python train.py --n_layer=11 --d_model=160 --n_head=2 --n_kv_head=1 --head_dim=64 --d_mlp=448 --vocab_size=2048 --activation="swiglu" --norm="rmsnorm" --norm_place="pre" --norm_eps=1e-05 --positions="rope" --rope_base=10000.0 --rope_fraction=1.0 --qk_norm=false --attn_scale=0.125 --bias="qkv" --tie_embeddings=true --parallel_block=false --init="trunc" --init_std_qkv=0.022 --init_std_o=0.0 --init_std_up=0.022 --init_std_down=0.0 --optimizer="soap_variant" --lr=0.00324 --lr_mult_up=1.47 --beta1=0.95 --beta2=0.99 --lr_head=0.00809 --warmup_steps=200 --schedule="wsd" --decay_fraction=0.731 --decay_shape="sqrt" --final_lr_fraction=0.0 --batch_tokens=[16384, 32768, 65536, 131072] --seq_len=512 --doc_mask=true --z_loss=1e-05 --train_tokens=149500000 --steps=3192 --dataset="wikipedia_en"
Each number is 128 + 32 x the weight over its row's rms, rounded and kept within 0 to 255. Layers, rows and columns count from 0. Numbers have three digits each. The size before them is the row's rms in percent of the matrix's.

# k: layer 7 attention key, 64x160, rms 0.0762, rows 46-63, columns 120-159
# q: layer 7 attention query, 128x160, rms 0.0788, rows 47-63,111-127, columns 120-159
# v: layer 7 attention value, 64x160, rms 0.0795, rows 0-29, columns 120-159
# o: layer 7 attention output (transposed), 128x160, rms 0.0862, rows 0-28,64-92, columns 120-159
k46 106:158070093110146111157092134112103112146105113113098076122130143164164199126101123099174077089146138164124132155143120095
q47 122:138108108096182178144132183143070177126135077111108112161121111119163144189082143130147084111115062115131064115193100134
q111 085:120192100116166133134128169134167178136105111102118153107143133106146161096049109201078081079109084069207165089176129147
k47 105:195164054188104082133174105168174113148053169216129142135146097078124106165127131137157090102138089104138117106111124152
q48 113:119129131163099123131107086129144073110129098169131144124178114105110146154113181105118148196144146163140098098197204116
q112 091:164060111074130128149111172125101086062131134190144129136154195126130145181214127117131142188142092154121089145124151133
k48 102:148149137122114153124147070069173140070135145117115123152083101100134107118098090181116150124154155096133152076116135115
q49 109:105083179101160127125171103154104188060093122156083117125104145150193140136147137084116113173153094101185105103118150100
q113 106:150141146141131107108136161146096119146105151109134093110111163061149084196112162169130131110149095176077102094127142160
k49 112:180131132085099186130090154141147102165166149143140154116105143206132101114137086189098087160082139117144147171074079116
q50 117:080144157169124136131143105099134142087196124091146161157119104162143124118173103087151128128148185096114119135133113157
q114 108:126076111085121128121101109070098175142205121095131102160173108149102106092160133110156137115140133111141180106122118100
k50 114:112060155185148122137159091105180112061154065073180121102150114127141168143134139120114155116149127144115110144107125155
q51 113:065153093077102102161082166150130127140101141106150208071116164141167115181112123105133152156113146112109154079138122159
q115 092:122125089092116125161113143098111149108141119115153166128106119118148154162089119114099172064110122144134113079126149147
k51 101:139141094147108148132092142062075108149134094104152205105178180138135114154178170099124109123138137138123133097095111127
q52 114:158121097103116136116062104073135106121156130115116165141118151137174066146156085104135066098117129126114138057118052113
q116 102:153120100108153103176128135128067106063144099158133167102084125124170127119072171142155076132125100083153057113130092094
k52 110:078159129153063098113086125120121107116104133107134122112109157136090106161177075125169112046116125183103096085121104111
q53 115:153125093113167145209174137126086164092092101132136149068148140100134136108159101115115109131135127160125151153145093159
q117 098:113135113148184117173151100173051112127092147144153111131121169109075107101104109148133112129113158105108102105156085092
k53 108:148068095097071164084098134129108109098150140124089093101188110094107083176113076102120108103096161131110168104117187148
q54 117:126143130112090147079134131109174101113110134141154102057124115114111153146169154131183205144105131180098162120157176089
q118 090:155148199165185105137101114143129133091159146123084113077192132072059076157147074165088141054167114116144114135141199116
k54 099:067093185131155142086087103128147130162184166158122113112128075107096198090120176099142134119104148133151178168104163098
q55 119:104094174154150111126102154089159094133155152152127123098130098129085078103141185090090134151095194127147104128077116104
q119 096:079108134129168136104127094118162158175141079123150081167053126061083085100115155168121120101127176173150122126074113105
k55 111:106155181053171092163057123117148114088147045086080144141145099108094094166136154119125133170123119138131128094156115168
q56 110:147049115114175066123095108094117079088155136124131189109111154157182095087146073107116108153136167163170126068125077081
q120 105:100101105140121158168105097071169089109125150084156148116101133186127146101136125181144155201135203139168137105184118103
k56 108:138141122145154129163151133197155116060118053087123116153126151132152128126117169126144120110124177135135062137161146120
q57 094:170106146183150074138089152194073119119098126154161103192116157123105083135091060126105055084087096119173137049098134133
q121 119:134112155182151195103139144122101101159120133147165090107188128091133098150132134043092035092088132167122132096116170123
k57 105:111205125108131129124182172132126137098196132096104094109184084134160106102078079164126104109171099172112157107115117153
q58 106:111153105131085171096093139079133141163198136126136159175100135123140190118117131165151169120120170162087139095111115124
q122 091:098082166129069132077114098116183109131116166212137150127144122211127181095109147118158148148117177102117122148075153110
k58 100:088160101120141126109108113142147081160094079133129086103060100182096146163038156194119162127180143161099121096173128145
q59 125:153154119058176098152088166129087145112095150128126144140076176142141111081109122170083101200118167072198095053143095135
q123 097:132115214173179043143185126168160183144130097149143121135141135129131113147092113072056147096092134104164110092093175125
k59 115:141088156079210072135087144125088119135152090144135117115070109155142110130125082126099069171133120067170112049105165126
q60 108:128077138172104131113115134118100144191146171168136134148143131153098130094094062134108080186129114090170110094074082078
q124 095:128139125101099129114133166118195139173131167128089131167084118173079139143119058182130122157165079124185128179170047088
k60 105:119101095096114147115089110156128114084101102117148148148160082090169175127124159149141182170155157152131102078185145090
q61 111:144135185121107141172121161099152115117142075138093079136125181157101129162050083156144172205157115094145099100142158119
q125 102:139130113127173175143066126118107115130157109130101102125162149125093141142095107116152121165125160142108132171133136126
k61 109:119154138139154123138124131156164125076126183113118121143082158167158068127075153166100148171054145145164140088097135162
q62 121:111106154125125118106105093117116120139127179140153092101118111131143137100108119119109127117099161153110134138067101066
q126 096:086141192145126093164184143116184145125104125156107122128117112101139152135103133108089126152134152101106097121092141103
k62 101:145124122055144060146073114085104101172102093110118138143123143136138107118166083125158136126107141146176104183111117128
q63 120:156159117110110156075139142182157100177142095134149129130080114150086092144136143137102073111158169090129113140145210138
q127 106:162136103124111083096123136190132109091165129194110137140139108136042118149097126099155112134168108065117093154225189113
k63 106:102178128093120100106127143122164164136102165082080189121149142205116172065117076173063081152155149081227136102116154134
v0 106:051118119116206149128102144110114117138141150160128040126142067109137115119136129091135182092080108098129076161116176150
o0 107:170159172117144156132170119125120086157097204128113171183155128148145102111118127107202169192081137162143159176181129188
o64 104:103180087148121138052165102098115188139195085174109084111134127152090131107132115113043174046154163123100104096091123102
v1 099:155152081151118193149100067111070149141110131125163118125129120149062115081143141117110119116118125124114071118110156146
o1 096:186138120139082128169106070158108117091150139126112162131148193074124127104112119120134149162157055131074087083104119105
o65 101:106137147085131152113130147050105166099101103158112034101127198165138121094102120157107118123138142111116103159145159120
v2 098:146157177149083133092091105046094098126167149076083110154085133138156122201152172134139153141117126090113190118167147113
o2 106:174158045163077147131059122137163102129171136057183093113158117173137113192100122064175102135105107047068127063162140136
o66 093:128134106169133138101132109132127155118115133249091124157117130137104203156178120140125140127080063131192150209093134097
v3 110:074070129135178079169123110090159106092108112133120130148110225139107113134183099134096157103079096134134175108114108094
o3 099:087148162164107099056116100101096164121123116127128100092126127055143111114135104099183151151121153114162148158087149075
o67 117:148080056148183132174136134124184093100158158136137119123112067106127164157142159157172109111098072120117112132148094158
v4 107:093078145105110131089098144084152061130074107083198171159150131170099114133117065178099112162152186111114100107160136142
o4 104:137151094165120106106092105126134105096187094096119176074133096122139132148115188073169106090078181104158116156142110161
o68 099:167125101175138104101136122117063104154117123112184118125054122101157093131071103157113120134084071144137129116094139170
v5 099:087115129126163197114113163121178160128138087070081164141127130144169130157166129146089110166136078054144145181131170114
o5 089:198100135096081119150223149166097135115125092129090090098129123166111139107127087091111199098117120127154112168058136198
o69 106:077102134105129100100106096083112174179120209129148131086133120104113149132137153132105059190112084063159150110228125149
v6 098:064148126067126065117190177125124176082143173169172182149092162149108143167092112139149166135153134146109083163136123101
o6 101:111072134075096161153129117157144122118113186103184139086127068167148221184107107133081127129141152141164150126150153104
o70 098:137112157119126108087154162137179195129131106123069050138106147103160073115131172111190134131142139092096152089117138161
v7 098:179096145158121173169068139126141156125215079143138149099173093182172199092081168157154179137118133082132085150166135093
o7 101:172114138120165137160127129151096160053123104082151131114096126128190141116106144206099111174133149139123156088072136077
o71 095:169142134167163109118101078089099115171056144137132100124162083137149084081049131110094112069111134126164110146126156166
v8 101:084128087140110077099104184121156099130096124161116115092110067148172138152060065143093130112099079110117148104141043106
o8 102:168132086132127119120108166170149092138097126131161125100161145153084147129142082178127111181127145118114141211105105177
o72 097:135094132121148101147183132134093106126152136205088170155094096165113142107086132117073125088140146144107136101160125135
v9 100:082197158134151147101134073146107125106193110159156122158090109108155118148089147086109110162154081141148096111140151088
o9 095:146101126145103140139157126135135132124141105112157107098145171120189171105123150139099124127108167109144157121121125092
o73 101:094170167116174155140102129170088110191157088082114143119115109131076092178103109074165199068167112134131135120175128153
v10 103:147138102106111109158094078145157138142173090140128183170084099140114181056160072068105183129129162145144124161139161132
o10 093:149120093168135141073097115102164098100178140168088134091139080109129159135062117101072140111089213134128134101139117103
o74 110:106117174063138104132170173143123172170144148085138073145139108128129114157124079149089169126132180131126137177139181113
v11 094:108081118106092168132115095100122093131141118107100117119182106160108210163100100100089103167123175107107150111144139093
o11 094:098131124113184108115091114132171102122113131090137173134165146103126048141149112125016116124139130083142188107135163185
o75 099:157134127146110136124128081156089095138162176197127104123145071152151160065153126050109167138096133131131102126150094145
v12 098:117174121167113119118088131078167118127122093089075115178093105113153129117204077125104110180125137089092110156122120127
o12 100:112140147140083111107079081114113137110142111101144130092137122140139144159182112139142159171149130145133098162135088068
o76 087:111131155120103069125150124109081111109126136112115112195168178096133065141114103139134153052145094123150072102167142107
v13 099:100139083105100108095148159145135106100151088120136107095147116097108069138100150152125095120115123123207083117069128118
o13 110:170134087150091149174154145108116122170083083117097132078175086100159177113127141120131166147115100144042169124157188114
o77 091:095067141107153110149119162145120105093195155078098142172106178160142098185134088105145102151118132108120095139122115142
v14 106:107037156167110117105117167141088147128126150120086106095137121110102203128176147100141133141112122158173166097099082161
o14 101:109079166134172137172140086115116152162184133080101123166110073122173122162144115145164114138192149140119133099122170113
o78 099:121169051165160110151105162118159078069111163119175141133192168154133109135069172194125159175101110106173112126119127172
v15 099:088148141090110113163123148122154165154136102116156126106141114146195088106093134083124202106108125132130134212120129114
o15 103:112140130153151209179149092103089089186071102129152153130144126170136167141149135200108129168106149086090152091104159147
o79 100:168133150091114015095157166140107173132160126123157110137157127104103115167120133079101166128133131132113084149124133109
v16 094:077107197145106165186123067104147118107107147090130155136116099120093072127167100124139121128230095066149114085092126121
o16 100:122136151188117113165111141151101077107139122111144103102143123119120120127201155158154136114179117111170101105169173152
o80 097:115114096104130151116182166102195149176102188113108098150140120126156153117013063114185121134169099105087101104173111146
v17 093:206145194120117101068118110090104213127184166119096143139195131117123151113148123131125073104119107123149095136133091191
o17 102:135110072168061167131135159136175154100046108161177132070139127111117210120140132146154137142160086113086102128129098071
o81 091:092118116161097106125090113114057100143139143135125099136135135156194165123077142159130125097140109164133139108118140174
v18 104:160148125112109099142100105122120124138086096082138186088140092104165128175117147117126144100162089117123029144117112032
o18 109:138154086109151164123205124156134102200148125088141096167123156091175141121139156174070099121121131179125096127169158156
o82 093:139052100129098093115073171074070109140121113188143149132103119139138125205144099134202174158168084140137119148130151126
v19 110:133135121142186149116112097070059120099078131157144140119125107150154145116168152130098184073176125103124100208145122126
o19 111:077187133124160134165144141157168140106155099170124175126134124184157156106115193163149099191139140086109199139104158112
o83 115:155126138102097120109170111139087139154178154135116140127155108094107160173100100113081101032154084131151098152156132131
v20 094:116148144089095166175095114141104135145067153131140134146108156122103062115165141123142134126111112125135011098156100116
o20 094:193078132143097152141180116156106107156104146089065158098115175121171143147175131103149111097163105148095162129074123175
o84 096:099197116138118109125159143131132102095085136147147100104139107177113134098113120156133129079165096160093131112165110131
v21 097:170080138098106072137175172189152107123131135158077133084149095151189110156111141159130123105122106123110085074113170098
o21 108:153105134089110148103170129188150090083050117120153082213153115180160115128082105136110063115117134141118137138130115076
o85 094:118093143159201118148137097121144117168111122073093144099107180145152188138185133159135135153162102116122153091133175194
v22 106:135148163085122178096111183148054163146171111163134160198103195110132084126129093120135150132133125122082180145124124163
o22 098:125108133120130093125069145143152113080107093135095099083171103160101136094153131069180156117166043072131142120081100096
o86 106:174137167150106058159153182149084132098126140115170124149056115083082133089068125130108177100133130164152132144126138127
v23 092:175083122144187094100136141118140077159145129182130106127154105096154133117094193110099090186065119134139125127135140142
o23 098:113168122130061201117091105092117121076162112130156119119149164096128119098116110134171083108131111183104106093167137105
o87 098:161104164168190094151178083202143126130138120102104131181153108110180114129105166116074208133113136139138130169106139149
v24 103:115172097139166151144208102126076189116165133120124149121156101117146153116137130152113095127145115145160155101150071151
o24 107:186157103113135115129154105141176143095132133104110110054137104126090154129136095120133105084125193173076118094055142135
o88 096:120151174141128114155126190115163148093110166136087117126125086071089154108128178136134188120118061093108112167141127083
v25 101:215117095142077086132089162145135106140138154166176117152152152185110177137166125118105115083151088095123086156148125118
o25 107:114122171136203113105154104127138128113096116094159112062090128121104131121185111092105088085131140185130132140105164170
o89 089:081160060177034101171151160126100164133104166124133157144104119075148124171090145141089109113116147099156157075138133108
v26 089:113105160131091097123100113100114113123099163109145102118095136144174119127120177105127110197138097145129118150142132171
o26 095:075160166127094156154149116171068109158081123117095125081127188130202134136168128063119134121138091148158135130151140146
o90 096:135122084135109142120106096101159127128146166157140160150144045092097151182107147130123134117080167073176153151145141069
v27 104:095200149176088211119101117169124151135139147085109064101133118158167079150177080086127173113102099158159094072148092160
o27 100:150087122098113101096188117137097134133167177146172134184174118102142143201192078204153172163181110105154099115131123101
o91 101:122182165120133167139116090107093183120142123180125130115128097206134131112097166151161120107096123157147179162095135125
v28 098:126124134155100132085131152149155125144202166108112081074074135116133137131156123101135155079169184141106166162135114165
o28 097:117069157121116125117131133142139157127112112119153144138170112109148157114136155113219127134075175100156095129136156164
o92 097:127126092179085102128131153087105109077136091066124115095121134123159136093114073144090169148184119140139148143053192150
v29 099:151096112089172118093124056090176120116125116099157103105098113140083114086156122161110125106108113088097129099133104063